Each number is 128 + 32 x the weight over its row's rms, rounded and kept within 0 to 255. Layers, rows and columns count from 0. The size above them is the row's rms in percent of the matrix's.

# layer 9 MLP down (transposed), 1536x384, rms 0.029, rows 378-413, columns 0-95
size [106  94 100  87  96 101  98 106  98  89 100 100  89  94  87 102  91 100 106  94 102  97 100 103  98  96  99 106 100  99 107  97 108  95 104 101]
[[119 107  88 124  35 146 160 141 125 145  74  91 147 135 155 157 172 191 130 107 142 140 118 100 113 226 137 172 134  94 103 143 133 122 131  87  92 125 121 118 132 122  91 121  87 117 171 188 166 104  79 134 146 144 163 183 168 149 147 105 141 124 120 114  99 128 153  98 171 133 159 146 133 106 128 121 168 103 100 129 123 112 157  89 117 207 114 146 116  44 108 147  92  92 126 153]
 [151 168 143 140 126 214 110  90 144 104 139 128  92 159  94 119 119 155 122 135 104 119  98 131  67 103 124 124  76 168 161 124 101 143 116 114 135 125  94 143 109 126 148 122 151 116 129 106 104 108 141 138 138  81 170 118 170 123  95  90  85 159 200 131 133 131 173 140  63 128 133 166 103  73 121  71 134  94 125  75 119 127 172 166 169 141 122 138 157 134 122 187 118 133  93 133]
 [155 201 154 136 161 153 143 146 102 160 147 137 126 172 103 157 111 108  75 146 128 112 106  87 158 118  93  64 197 140 125 146 136 123 174  72 167 102 120 162 111 105 146 125 140 150 123 138 107 180 154 130 197 111 115 124 211  52 155 139 132  93 118 145  72 142 126 147 161 173  99  88  93  55 117  68 143 164 162  93 178 114 135  98  80 124 131 108 138 126 144  99 118 118 121 161]
 [ 96 131 114 152 137  92 132 158  83 112 217 113  93 103 170 107 148 103 106  90 130 180 101 140  92 165  77  80 160 128 118 241 126 164 142 100  83 176 122 101 172 176 147  99  72 119 159 132 152 111 141 118 138 124 121 136  50 149 192 118 201 134 139 125 105 139 114 155 146 141 104 103 168 147 133 161 122  84 106 106  64 221 171 121 109 128 169  92 138 136 156 145 106 148 104 161]
 [ 81 160 176 151 140 153  98 194 113 127 110 113 177 119 126 160 185 183 111 100 177 173 111 173  95 163 137 126  70  85 174  83  97 149 167 201  74 140  94 128 149 170 121 145 112 104 123 186  82 117  97 138 107 172 134 144 155  85 173 184 154 152  97 110 141  88  98 150 127 156 158 129  98 108 154 144 106 199 119 167 117 147 119 137 140 123  85 129 132 122 136 137 143  91 153 115]
 [130 110 166 152 135 143 153 145 175 168 161 128  87 118 128 141 127 175 121 145 127 157 160 158 177 147 125  85 106 136 145 181 119 123 116 132 143  94 116 157 142  76 164 136 144  92 140 116 190 159 171 142 122 189 152 121 160 175 119 186 167 130 150 127 127 136 163 162  83  84  39 119 120 123  98 122  85  95  67 153 101 107  32 150 146 110 154 106 127 108 149 121 118 117 145 172]
 [183 112 156 114 128 110 156 112  81  98 159 124 190 199 117 163 145 108 142  85 115 143  98 119 116 151 132 147  99  96 123 101 149 217  94 164 131 110 107 174  68 105 117 148 185  53 150 180 136 123 146 107  91 159 124 113 136 101 105 112 141 174 132  77 105 129 137 129 135 141  94 135 136  71 119 155 112 106 162 123 144  95 107 102 119  66 144 162 140 132 139 148 130 141 130 134]
 [154 158 145 143 108 125 142 103 163 104 115  99 105  92  72 165 101  68 152 160 156 175  98  90 136 158 101 110 105 119  72 111 141 128 127 111 172 145 113 195 147 144 120 136 118  65 125  52 123 131 163  94 149 180 108 132 111 194 119 136 103 145 120 132 145 182 117  67 120 104 139 132 154 166 107  95 161 147 158 129 182  71 142  91  78 108 148 102 145 146  85 120 109 125 126 134]
 [169 154  85 175 143 136  82 108 123  97 104  73 110 112 122 141 139  69 131 106 182 148 133 119 207 153 142  98 118 173 136 127 188 129 176 147 114 114  84 124 172 144 106 122 234 140 105 135 118  86 134 108  43 115 135  80 195 124 141 127 146 162 119 138 126 110 113 159 127 113 110  70  89 113  98 126 129 169 101 179 100 131 130 178 103 109  51 188 113 169 129 172 117  91 127  94]
 [ 85 138 121 129 153  94  89 105 169 119 144 185  85 134 106 145  48 151 159  48 159 111 185 154 113 142 109 138 121 108 124 178 111 163 124  66 202 148 135 114 133 121 162 150  84 153 158 177 159 110 151 106  90 123 216 163 161 113 156 100 111 131 136 136 102 124  83  93 185  82 179 131 116 152 146 145 100 126 123 165 108 107 162 124 123 162 145 108 172 149 152 184  79 160 142 120]
 [161  86 129 172 149 145 157 142 100  66  89 129  96  88 129 148 127 126 167 154 171  91 117 112 111 133 150 112 109 128 144 188 104 148 122 139 101 134 132 116 125 144  60 107 175 130  98 151 161 146 112 130  54 108 120 129 119  87 114 126 160 126 203 110  88  97 163  69 150  92 153 138  68  72 168 136 123  95 126  96 156 150 138 102 145  98 125 132  97 176 135 104 191 112 163  77]
 [124  87  84  76 108 132  98 184 118 110 167 153 126  82  54 181 138 150 138 111 115 111 137 133 225 123 138 137 168 173 102 115 131 124 155 145  80 152  75 122  92 139 144  92 194 147 166  78 128 158 105 120 120 154 120  97 118  93 120 147  96 124 124  66 124 136 125 132 126 143 134  64  96 102  80 131 100 118 115 130 147 167 149 158 113 182 147 127 110 109 180 131 107  96 124 153]
 [157  46 131 171 121 181 129 108 105  82  73 178  96 143 184 122 161 154  90 154 131 125  93 175 127 145 153 121 138 126 127 151  93 100 150 122 182  76 143 156  90 115 149 116 110  88  82 164 132 177 163 170 133  72 167 121 148 121 140  69 147  73 111 109 128  69 146 150  67  96 114 160 113 174 110 107 132 127 167 150 156 113 171 135 145  96 126 151 175 186 122 146  94 125 107 138]
 [133 142 141 117  74 210 153 154  75 118 113  84  91  69  86  96 168 102  91 120 177 163  76 129 157 133 158 126 170 127 179 125 149 157  78  90 112 114  97 121 157 162  95  80 147 142 135  86 166 113 160 139 202 144 116 191 147 180 192  90 158 124 135 156 111 123 157 115 172 134 139 172 109 115  73 141 149 132  57  65 142  85 144 145 135 127 170 110 127 115 117 179 162 139  83  80]
 [118 126 124 145 130 138 145 116 160 134 110 134 188 139 103 111  82 211  80 182 142 153  91 107 133 150 121 179  72 174 102  63 175 115 182 148 174 104 159 156 134 118 132 116 126 142 139 106 128 177  88 125 143 140 101 110 162 110  89 160 126 136  98 158 145 220 131 103 100 137 108 116  91  54 174 178 142 137 159 105 144 144  95 157 216 134 152 108 156  63 162 130  85 116 169  67]
 [ 91 148  94 149 118  90 150 249 170 175 203 114 162  81 135 111 117 149 136 121 160 127 122 122 165 104 118 181 101  59 139 147 169 113  59  93 144 125 139  83 144 143 145 151 121 172 162 165 161 126 162 104  87 153 135 101 124 167 124  76 151  58 167 121 107 210 135 129  89 135 172 183 106  94 124 144 141 131 129  90 145 142 145  48 139 105 153  94 147 139 153  81  78 100 150 154]
 [184 125 105  89 112 117 178  95 135 141 126 120 151 115 171 159  70  88 138 102 125 139 101 113 152 137 208 104 143  78  72 105  90 137 132 104 166 111 162 137 155 134 153 129 148 174 113 129 121 137 122  42 137 116 150 209 142 152 158 101 135 107  84  75  91 103 182 106 169 122 146 177 144 146 152  99 143 148 126  77 205 157 118 115 164 146  82 144 130 129 145  89 169 155  79 110]
 [169  98 126 165 102 169  90 107 131 103 157 156 186 185 118 111 156 156 159 109 175 149 134 147 106 150 137  78  87  88 117  44  80 126 148 199 159 138 101 123 102 134 147  97 134 113 130 126  85  84 156 195  88 105  73 146 152 135 123 142  86 120 171 183  94 120 116  60 168  96 160  88 148 145 132  65  66 108 182 138  94 169  87 147 134 151 121 134  73 104  94 101  54 136 113 173]
 [102 151 107 161 152  94 151 174 104 108 201 108 122 135 117  74 144 150 191 154  57 129 126 127 126 136 142 181 140  99  98  79 119 111 105  99 160 141 126  95 207 101 142 131 150 114 188 170  73 105 117  96 174 161 165 108 124 141 136 129 145  92  94 125 136 165 132 160 121  78 178 167 136  99 119  87 141 108 123 130  84 169 139 133  95 146 120  82 150  83 167  94  97  57 169 137]
 [126 128 177 144 115 127 121 184 151 169 153 139 126 161 126 124 145 155 154  73 182 155 130 161  85 127 107 158 177  90 165 140 136 141  93  92 116 128 148 151 125 145  89  85  40 111 176 152 215 142 181 105  78 153 190 183 155  93 153 194 154 120  85  65 136 146  96 108 190 123  97 161  94 127 159 127 123 163 121 173 100  71  80  80 187 113  82 138 103  35 123 121 116  89 121  83]
 [109 124 110 153  79  92 147 126 139 176 141 106 179 155 101  97 189 144 134 146  80 124 146 158 134 121 103 114 131 150  98 150 180 153  89  88 181 114 124 122 175 124 136 173 131 156 140 165 134 123 144 139 144 109  95 212 146 103 186 127 159 121 140 144 158 110 106  98 163  99 116 130  85 119 151 112  78 119  80 155 125 170 140 150 119 160 123 158 153  99 165  91 159 120 119 104]
 [188 195  81 121 169 165 136  91  73 149 169 119 146 192 151  74  72 132 143 120 100 136 117 148 161 114 167 184 121 119  84 168 118 146  96  80 181 100 111 132 120 123  89  75 169  90 164 103 114 145 116 103 197  58 118  76 141 176 112  98 114 164 122 167 130 112  88  82 128 142  96 128 136 124  92 156 130 179 194 162 115 123 134 153 136 129 133 116 149  73 104 140  99 106 134 194]
 [154  98 141 127 127 201 156  84 177 102  89 112 115 133 128 164 105 158  93 150  64  85 123  85 133 103 135 152 101 158 115 135  87 127  90  48 112 122 117 169  84 169 109 135 118 158 103 151  92 145 179 176 110  85 179 100 155 106 151 145 144 137 142 118 139 107 122 106 113 152 165 124 161 179 166 186 115 152 148 119 141 113 129 142 165 127 103 103 160 117 170  83 102 120 165 101]
 [134 116  96  93  90 176 117 162  76 141  99  56 128 132 113  93 151 201 153 128 124 100  95 104 174 128  93 112 122 152 131 144 163 134 167 156 122 133  71 121 103 139 130 120 165  88  79 196 142 133  59 168 138 168 121 171  78 113 130 140 142 107 146 119 118 167 154 135 137 133 134 155 159 128 113 127  57 118 174 122 144 136 115 140 110 158 118 169 105 156  86 176 192  93  91 106]
 [142 168 119  97 113 143 128 153 122 119  58  93 108 163 159 169 128 118  73 151  87  83 131 111 142 126 144 135 142  96  98 161 115 125 161 104 136 142 132  75 111 102 138 191 147 110 117 126  95  61  65 183 145 123 109 109  97 140 157 140 104 104 124 179 101  93 143 103  77 126 125 132 106 137 130 136 103 115 167 106  60 164 128 120  90 132  77 147 152 146 142 125 135 160 136 130]
 [124 101 140 146 167 120 103 161 126 116 153 125 159  75 159 115 155 161 163 135 121 158  69  88  87 158  29 141 111 131 161 178 150 129 125 161 129 140 104 107 160 139 125  99  81  73 128 132 126 103 158 139 130 137 114 159 166 157 120 142 137 126 154  86 170 125 167 110 132 124 177 125 127  94  65  79 188 116  59  77 136 151 130 181 150 124  75 169 160 121 168  96 177 136 123 208]
 [172 142 125 179 177 221 114 167 174 173 166  93 149 155  90 109 155 136 190 179 167 135 113 116 138 177 197  68  96 149 114 177 144 119 128 128 135 133 116 148 148 139 145 153 115 160  63 144 212 139 111 127 106 102 138 136 164 156  70 127 133 122 139 101 101 148 157 116 131 137 118 171 139 139 166 119 140 117  97 166 181 118 106 115 145 151 103 105 141 116 169  80 125  70 119 119]
 [110 138 137 117 123 182 151 176  94  88  95 114 139 114  74 135 106 142 133 121 142 114  88 162 126 138 132 124 116 168 179 100 125 131 143 142 156 124 145 146 106 132 190 160 130 108 177 158  63 120 125 144 118  73 119 135  91  76 102  88 104 155 148 117  94 117 125  66 142 181 153 101 137  96 133 145 144 122 100 118  51 146 126 122 125 157 127 157 126 175 191 157 158 141 113 103]
 [141 147 127 154 127 146 143 153  91  84  72  80 148 144 143  92 150 106 106 172 141  98  94 159 101  94 169  94 134 175  94 124  99 137 101 189 100 115 131 167  83 137 118 168 131 154 147  55  51 106 122 195 104 128  61 148 120  83  89 173 102 136 126 190 133 156  88 207  88 108  83 136 120 129 137  56 108 142 101  61  70 130 143 138 146 112 128 134 164 135  84 150  99 188 134 152]
 [106 161 125 120  28 136 149  89 146 140 189 140  84  88 175 115  51 131  83  95 118  92 152  85 135 118 114 180 200 128 180 178 130 167 115 119 102 139 139 117 106 105 174 147 152 121 133 161  99 110  86 152 170 171 129  93  75  80 128 131  77 150 155 138 120 157 108  96 170 186 130 164 168 111 139 175 139 136 112 135 150 172 112 111 128 149  97  86 178 126  93 123 172 141  67 173]
 [182 160 173 123 143 132 141 134 138 115 126 108 162 126 152 122 175 116 205 172 118 164  98 160 151 171 175  81 130  90 181 190 109 115 109 170 110 141  89 142 106  89 132 108 153 140 120  42 157 125 100 153 173 156 129 135 210 137 131 107 158 118 108  94 117 120 143 112 156 127  99 161 168 153 106 122 147 114  98 136 146 135 139 106 136 102  85 150 153 129 105 123 119 149 145 112]
 [167  98 234 163 131 111 139 121 141 108 148 125 145 109 100 154 123 128 138 106 141 150 110 111 150 120  79 155 131 116 107  54 152 104 143 156 158 102 113  84 114 147 175 120  97 153 108 167 139 149 107 115 132 153 120  85  77 115 101 148 112 115  92 140 120 158 177 124 130 116 142 103 195  93  92 118 135 233 150 148 192 109 114 131 166 107 108 149 135 121 140  72 125 140 186 136]
 [119  60  96 120 141 185  94 155  76 126 174 118 149 116 192 119  92 161  80 113 132 143  61 103 110  69 121 122 126 167 157  76 154  77 101  80  83 137 171  91 153 116 123 174 173  99 114 237 156 159 153 148 147 160 155 135  77 111 121 156 108 116 132 154 175 125 158 123 142  80 159 109 167 108 158 143  99 114 176 139 217 144  78 123 152 105  81 134 178 144 182 111 113 116 141 128]
 [137 139 104 128 110 156 140 142 116 142 110 140 165 142 154 104 183 158  83 178 187  92 170 116 162  91 112  90 133 152 120 131 169 122 117  74 121 167 132 156 124 142 110 113 154 158 122 156 194 179 114  78 113 125  98 125 106  81 136  94 126 131 134 157 143 205 156 131 114  74  47  93  92 107 110 165 118  95 130  99 172 118  87 150  82 187 129  95 155 135 132 149  87 166 148 158]
 [ 87 164  92  84 139 129 145  97  81 143  39 129  87 172 192 111 140  50 164 180 175  98 153  84 154 125 134 103  89 118  88  83  67 153 107 154  71 134 147 113 158 106 111  51 170 157 130 111  94 117 115 133 148 148 151  78 164 130 121 137 114 150 154 123 161 105 124 133 168 177 121 157 150 152 152 189 172 120 129  92 110 131 162 192 150  87 106 122  99 146 121 150 169 130 137 129]
 [107 119 132  98  98 187 135 116 120 132  70 103  74 152 128  91 168 121 166 128 197  34 117 148 125 123 158 126  89 147 160 128 142 159 167  73 229  90 173 131 104 123  78 100 117  87 111 143 122  78 155 102 141  92 151  68 126 196 120 128 160 172 146 145 122  95 105  98 145 148 136  95 105 118 138 135 180  96 129 102 133 130 158 169 115 136 143 130 105  94 125  94 114 118 169 132]]
# layer 9 MLP up, 1536x384, rms 0.0451, rows 379-414, columns 0-95
size [ 94  99  81  97 105  99 103  99  84 103  97  88  95  84 106  83 104 104  96 104  98 103 104  98  94  99 111 105 101 108  96 104  92 111 100 100]
[[ 72  90 129  93 113  86 130 153 151 155 185 137 120 151 137 141  97 140 136 120 139 148 110 157 156 102  64 153 190  92 151 134 161  53 119 135 122 172  99 139 170  79 118 147 165  78 143 153 106  93  79 133 120  98  50 120 108 160 153 108 153  65  77 167 134 139 127 142 187 121  82 153 146 148 102  72 133 119  88 147 164 170 161 125 152  90 117 148 136 129 129 115 117 153 102 170]
 [129 103 122  89 141 114  99 134 142 136 109 125 134 121  73 127 133  96 149 182 233 159 118 148 157  99 117 189  82 105 167  94 130 138 137 173 156 123 120  91  91 137 112  66  81 158 131 182 133 133 128 123 138 208 136 124  85 121 182 125 128 145 191 159  89  60  86 132 129 131 127 107  84 102 111 169 130 115 105 178 105 133 218 136  68 114 115  86 124 125  96 137 148 157 154 109]
 [155 137 143 161 106 168 148  95 137 115 185 141  68 138 144 147 150 155  86 138 185 149 102 148 162 165 181 124 141 167  76 111 149 134 101  91  65 164  98 146 110 195 138 145 133  62 112 149 158 170  75 133 133  82 162 105 135 144  84 136 121 144 114 103 183 131 114  91 110  82 110  95 135 115 126 100 122 108 161  85 105 115 154 154 133 199  86 133 109  84 109  66 133 128 118  42]
 [123 117 124 138 162 184 176 141 126 122 107  92  87 103 110 146 110 135  81 135 128 115 169 136 104 138 150 104 112 120 147 140 126  88 112 158  80 115 140 119  99  75  74 114 123 120  97  71 110 118  94 117 169 100  66 127 191 168  92 123 123 169 172 160 143  53  99 103 116 162 187  96 162  19 160 126 148 118  95 149 117 102 150 132 125  98  71 142 157  89 192 123 191 119 133 111]
 [134  94 130 123 174  54  85 106 144 154 179 154 119  86 134 105  88 119 101 110 196 106 162 135 164 165 104 121 134 134 131 151  92  95  78 115 109 158 108 151 140 124 114  87 151 101 145 112 127  97 117  93  95 163 139 108 163  76 149 120 164 119 110 152 143 109 120 142 111 148  49  66 135 119 160 125 133 211  88 196 121  74  73 141 141 148 115  74  99  73 207 117 140  97 118 146]
 [197 118  63 112 165 187 183  44 101  93  98 125 110 101 118 120 177 114 165 141 134 173 144  94  86 211 111 203 101 106  69 127 179 101 122 128 190 140 143 164  81 108  70  65 141 156  88 120 135 137 137 162 139 107 127 161 110 119  91 172 139 177 147 122 141 145  85  79 152  99 141 118 110 143 108 156 168 145 108 166 121 108 169 143 117 147  94 119  96  70 115 181 154 120 144 172]
 [183 167  86 212 120 115 143 138 113 154 150 162 173 160 142  66 118 145 161  90  95 149 120 151 125 100 145  52 128 144 151 108 147 154 133 218 110 193 162 104 139 188 184  96 140  98 101 124 136 186 123 166 116 149 184 141 143 166 208 139 141  91 145 200 155  49 157  98 102 122 119 180 169 133 138  79 108 103 158 121 147 140 153 153 161 138 103 130 122 138 155 159 116 124 114 111]
 [152 123 109 141  79 110 153 144  95 130 103 111 142 162 130 149 158 118 129 120 149 189 123 163 199  90  94 184  82 128 144 119 128 152 140 137 130 112  92 156 101 124 167 120  60 151  90 142 158 166 166  81 184 148 173 155  46  92 125 155 125  96  83  85 125 139 118 174 126 133 156  71 157 122 152 143 121  74  51 134  71 168  68 122 123 134 129 109 112 133 121 160 114 128  89 136]
 [146 127  85 138 121 152 147 183  86 146 127 122 114 108 136 107 153 148 138 103 126  74 144  85 174 106 114  89 160 104 124 130 124 198 123 242 143 110 136 117 155 178  86  67 132 123 140 113 155 110 132 180 100 154 108 116 150 160 145 139 196 172 104  94 102  95 140 145  94 105 138  73 134 130  58 106 147  88  85 148 133 176  85 121 149  98 105 152 138 131 132 153 176  95 147 129]
 [131 110 158 117  43 116 134 112 103 135 124 213  83  90 151 153 153  89 109 120 140 151 122 121  84 134 119 110 165 157 110 110 174  90  92 125  92 174 102 118 111 119  98  76 127 107 158 137 183 128 131 108 157 206 140 131  83 131 191 124  75 122 136 105  95 174 132 135 179 116 157 128 105 165 171 123 108 171 141 127 109 125 110 102 132 124 153  78 102 105 112 122 164 145 153 170]
 [176 113 125 125 156 131  68 130 166 137 145 112 102 131 160  67 133  94 140 101 150 150 123 107  80 125  96  70 136 147 115 166 160  98 147  44 130 126  99 141 134  64 126  82 137 155 135 123 150 140 119 145 122 128 153 175 102 116 167  85 123 141  63  72 157 161 137 135 130 133 109 156 109 155 156 134 102 179 123 126 147 174 103  51 183  98  61 111 108  80 145 151 168  70 110 110]
 [104 100  95 106 123  33 111 169 114  89 166 155  91  85 127 161 131  94 129 169 136 114 119 172 164  70 149 109 115  98 157 138 152 129 105 140 144 110 163 127 150 116 122 140 132 148 111  98 115 102 127 125 129  77 134 156 176 167 108 132 188 182 143 129 135 147 106 148 123 138  88 170 104 141 178 145  86  65 152  92 135 172 148 113  45 140  97 141 135 116 117  93 233  95 145 132]
 [163  84 106 161 126 113  81  93 114 163 101 167 146 111  70 142 142 115 107 191 137 158 149 103 126 143  94  92 199 197 151 104  79 155 116 162 106 153 101  71 130  99 185 130 227 127 141  92 121 119  83 158 204 112 110  99 239 125 111 165 137 144 171 143 115 138  88 220  97 136 156 176 197 147  88 172 132  95 102 178 154 160 117 163 152  90 136 135 125 176 144 103 155 161 137 119]
 [143  82  99 113 115 109 132 173  82  88 110 134 141 160 144 135 133 108 139 128 166 119 165 127 113 142 125 179 201 142 108 127 131  84  86 118  88 146 138 138 110  86 110  71 159 135 131 171 131  91 169 173 116  99 129 163 148 164 166 113 156  89 161  99 113  97 101 162 125 151 148 129  83 128  85 147 113 165  91 137 117 121 135 142 128  97 107 141  66  96 111 159 170  73 127 115]
 [ 72 134  99 143  92 134 131 144 120 146 194  96 109 145 120  63 175 143 140 194 145 142  92 139 153 165 140  98 123 145 159  86 155 185 114 111 127 131  82 175 131  99  92 114 122  66  90 148 143 181 112 185 126  70 135 103 138  90  69 113 106 120 113 105 124 163 130 148 123 100 118 193 100 163 128 130 139 107 171 123 130 134 145 128  73 206 107  74 128 133 140 170  93 166 167 193]
 [124 141 110 112 126  87  76 137 120 111  92 134 112  79 147 122 140 151 133 163 146 141 127 185  74 118 141 133 153 180 134 118 168 152 182 181 164 160 143 142 136 158 157  94 119 152  99 188 118 158 110 168 158 165 109  70 114 115 162  81 144 161 177 143 126 100  99 183  87 146 107 102 143 163 119 188 134 128 135 148 135 189  63  79 176 163 117  70  94  96 171 145 157 133 128 141]
 [113 135  86 121  97 181 119 152 177  78 136 154 121  77 200 148 135 122 160 140 133  84 120 158 159 121 146 152 118 126 195 129 122 150  66 153  55 123 159 106 116 157 130 153 132 131 136 100 151 154 139 132 147 135 138 124 173 108 121 123 122 170  65 157 125 149 152 165 127 109 159 156 122  96 131 113 146 114  59 125 174 103 141 102  55 137 130 182 148 166 102 124  99 147 114 140]
 [134 119 117 148 113 136 117 157  98 121 138 136  68 155 133 189 163 108 143 132  98 157  79 139 192 105 133  65 157 111 149 164 140 190 102 171 167 112 124 143  79  97  93 152  99 163 101 109 151  84  97 165  76 157 123 131 130 135 107 119 122 175  91  94 113 140 115  98 189  98 116 151  70 163 138 163  93  96  80 131 156 112 151 126 123 129  75 119 142 208 127 134 125 151 164 105]
 [ 75 124 142 168 181 133 113 140 140 129 148 134  95 141 172 118 129 101 154 131 130 111 118 160 108 175 111 155 202 129  95 132 180 164 150 116 110 113 132 102 142  71  46 114 109 128 143 119 132  95  78 177 148  83 159 128 127  98 148 156 125 193 146 104 129  69 124 139 136 156  93 156 138 109 146 182 136 149 102 158 123 156 126 134 162 141  94 130  98  65 170  83 132 183 108  85]
 [130 138 179 144 155 105 123 112 145  55 102 120 120 196  57 133 161  91 105 168 106 135  89 140 110 139 111  69  77 127 132 110  97 110  96  68 170  63 112  80 137  95 157 168 109 135 123 115 104  97  99 112 168 134 192 152 139 116 171 102  86 122  96  97 147 165  91 208 107  68  54 154 124 146 210 116 109 132 138  86 141 151 184 152 123 155  89  91 142  93 116 125  63 128 154 168]
 [164  90 144 103 195 126 135 134 155 132  87 117  90 119 107 168 184 101 145  92  87 152  93 125 160 111 170 128  96 147  77 174 162 174 116 166 140 127 147 105 124 161 119 138 122 165 142 171 127 192 113 131 113 137 112 150 179  98 112 182 171 115 103  71 177 109 156 175  96 120 107  86  94 156 124  91 114 135 122  95 152 119 100 136 114 163 108 161 143 138  85 197 141  84  99 122]
 [ 77 130 144 116 132  79 113 108 104 207 205 147 141  84 150 133 147 142 130 151 178 219 140 110 150 115 180 125 183 123  99 125 163 193 186 182  98 138  91  97 162 110 171 133 118 125 217  81 144 172  46 132  95 122  88  89  96 132 107 144 114 147  84 108 132 141 128 165 160 120 113 144 100 184 149 158 130 109  82 182 111 110  87  50 119 102 121 120 146 132  74 134  81 136 104 130]
 [143 112 192 167 152 131 110 120 105 122 133 124 127 140  96 178 114  87  89 145 132 185  79 184  91  84 182  93 125 123 108 108 133 102  73 144 139 148 121 172 121 132  84 158  84 103 121 136 104  88  80  93 123 163 111  81 120 130 154 113  65 140 178 136  77 154 149 107 153 163 155  85  93 138 141 118 143 153 110 150 119 135 121 136 139 115 133 104 239 113 141 113 112 119 133  72]
 [126 116 116 151 144  98  89 170 176 110 182 131 164 137  96 152 159 172  79 179 126  65 117  70 180 158  52 158 126 106 147 107 153  93 183  83  52 124 134 171 102  72 168 136 143 149 146 128 139 114 138 184 157 106 138  93 124 132  99  33  72  61  75 106 129 120 100 133 114 145 107  98 122 158 130  42 134  75 137 145 189 101 124 135 176 161 111  49  80 124 145 145 130 135 134 135]
 [141 136 125 164 145  98 187 104 150 114  79 104 136  87 126  74 164 179 144 203 103 142 144 142 121 160 216 141 162 128  60  86 145  94  38 173 160 112 135 135 105 150 159 165 109 122 113 149 158 177 141 121  74 103 107 103 140 168  78 188 189 131 150  94 153 148 159 161 144 119 164 121 125 162  94  82 143 103 130 147 152  88 168 161 125 168  72 115 115 104 118 160 153 128 204 161]
 [174 110 113 112  84 122 110 123 132 119 116 144 195 120 158 152  58 109 114 108  80 143 121 147  69  76 102 168 130 122  60  99  65 122 175  89 185 152  79 125 132 144 168 113 105 134 173 159 126 127 155 124 167 206 125 110 150 154 166  94  73 125 167 153 127 105 112 174 112 133 144  43 117 164 109 141 113 139 142 106  95 126 206 151 149 149 153 119 174 142 110 208 150 186 184 166]
 [133  78  95 179 156 118 144 163 147  93  92 142 155 127 103 138 166 108 151 136 136 129  95 133 125 197 110 137  71 162  71 149 137 143  76 142 108  80 141 125  81 115 104  91 188 179 184 115 134 164 129 123 186 114 146 123 195 121 119 148 182 172 157 122 148 129 121 134 109 144 126 129 105 155  97  53 135 103 148 132 134 170 101 177 102 148 103 205  59  75 146 135 104  83 164 146]
 [ 71  78 150 107 113 156  73 138 115 174 173 150 131 149 117 180 116 120 135  91 137 135 136 105 136  94 125 192 169 102 166 132 168 127 140 115  96 154 152  83 149 138 135  94 139 132 155 165 154 149 110  98 149  96 191 142 123 175 170 102 143  85 124 134 167 120 159 104 165 144 177 110 138 135 117 185 117 125 161 154 182 207 105 152 108 122 104 149 123 130 151 105 105 104 149  79]
 [127 171 143 121 111 114 131  74 105 109  75 135 182 114  97 100 110 157  93 131 117 126 154 126 150 191 184 172 137 137 121 134 103 126 102 155 144 135 147 189  76 116  93 184 128  86  95 140 136 159 150 106 192  87 147 119 149 111 160 179 125 144 153 116 155 101 125 206 131 113 107 164 163  84 169 157 133 148 102 138 162  91 100 199 129 139 147 146 130 139 149  96 166 132 161 141]
 [132 137  80  88  77 163 156 127 139 169 145 127 104 139 151  92 107 164 160 110 140 153 123 167 164 120 154 128 182 215  87 116  80  81 147 104 149 128 169 168  94 185 161 123 113 129  95 130 139 150 172 128 118 135 127  82 167 155 113 107 131 107 164 180  82 126 164 101 131 120 109 134 117 108 187 162 108 181  97 137 167  76 128  82 126 100 168 145  99 170 142 146 119 114 113 124]
 [127 121 103 206 128 127 127 132 172 112 133 139 123  70 154  90 127 136 168 118 119 194  91 124 134 123  70 117 116 212 178  96 165 112  86 123 201  81 150 119 150  80 211 124 177 126 125 125 162 134 133 130  82  81  95 194 142 130 182 173 135 128 158 150 139 102 130 155 123 127 166 167 189 102 132 162 109  72 138 176 112 119  97  73 137 130 143  95 112 143 127 118 139 105 166 119]
 [145  92 134 193  93 144  69 121  72 171 122 197 146  92 145 101 122 153 149  94 148 145 105 110 147 154 143 129 206 162  93 156 124 123 103  85 150  76 178 147 142 118 127 150 109 135  99 143 156 172 131 139  93 144  97 172  90 145 150 173 138 111  87 135 152  78  91 122 157  88 171 195 110  83 142 140 144  57 114 104 141 123  99 133 122 109 130 129 156 130 180 120 141  88 144 181]
 [133  77 114 116 200 140  97 160  59  96 100 111 125 178 138  98 126 106 118 105 113 114  76  94 137  83 184 120 145 142  76 107 114 113 126 144 150 142 140 125 111  85 115 165 176 134 130 115 143 184 132 114 139  78 118 131 162 127 148 112 153 116 155 167 108  97 121 171 127 115 111 132 135 154 171 168 133 151 197  94 154  90 183 169 163 147  95  57 152 159 122 132 130 114 146 179]
 [125 182 175 107 147 182 124 143 147 142 103  93 118 156 117 106 157 148 208  99  97  86 144 150 144 155 154 157  97 166 135 106  82 123 134  91  87 204 118 143  97 147 121 136 146  92 137 128 143 123 169 108 133 120 146 119 188 126 210 150 108 145 152 173 149 145 150 145 199 169 111 161 154 125 155 134 126 158 141 117 104 150 158 138 121 113 175  91 105 125  57 109 145 148 170 114]
 [152 143 157 225 135 161 125 116 148 140  76 112 105 146 116  69  91 128 128 100 152 111 107  92 109 112 169 105  85 122 104  99 174  89  73  80  71  92 176  99 160  56 105 177 169  86 142 140 155 142  77 148  74 105 166 161 146 156 171 133 159 117  58 155 103 163 124 172 141 140 136 132 136 135 128 161 122 171 121 167 142 146 116 100 102  90 128 200 117 180 123 135 121  88 118  64]
 [158 130 192 141 117  91 158 108 129 163 125 121  93 110  78 159 180 166 136 120 158 130 113  85 137 143 166  92 118 117 125 176 131 192 114 114  37 137 117 131 182 125 161 176  85 157  92  83 155  72 115  94 120 146 122 158 121  80 157 105 138 183 129 161  78  96 147 100 115 164 159 198 125 126 161  98 151 107  60 117  88 120 140  75 127 144  60 175 117 190 142  85 208 130 141 131]]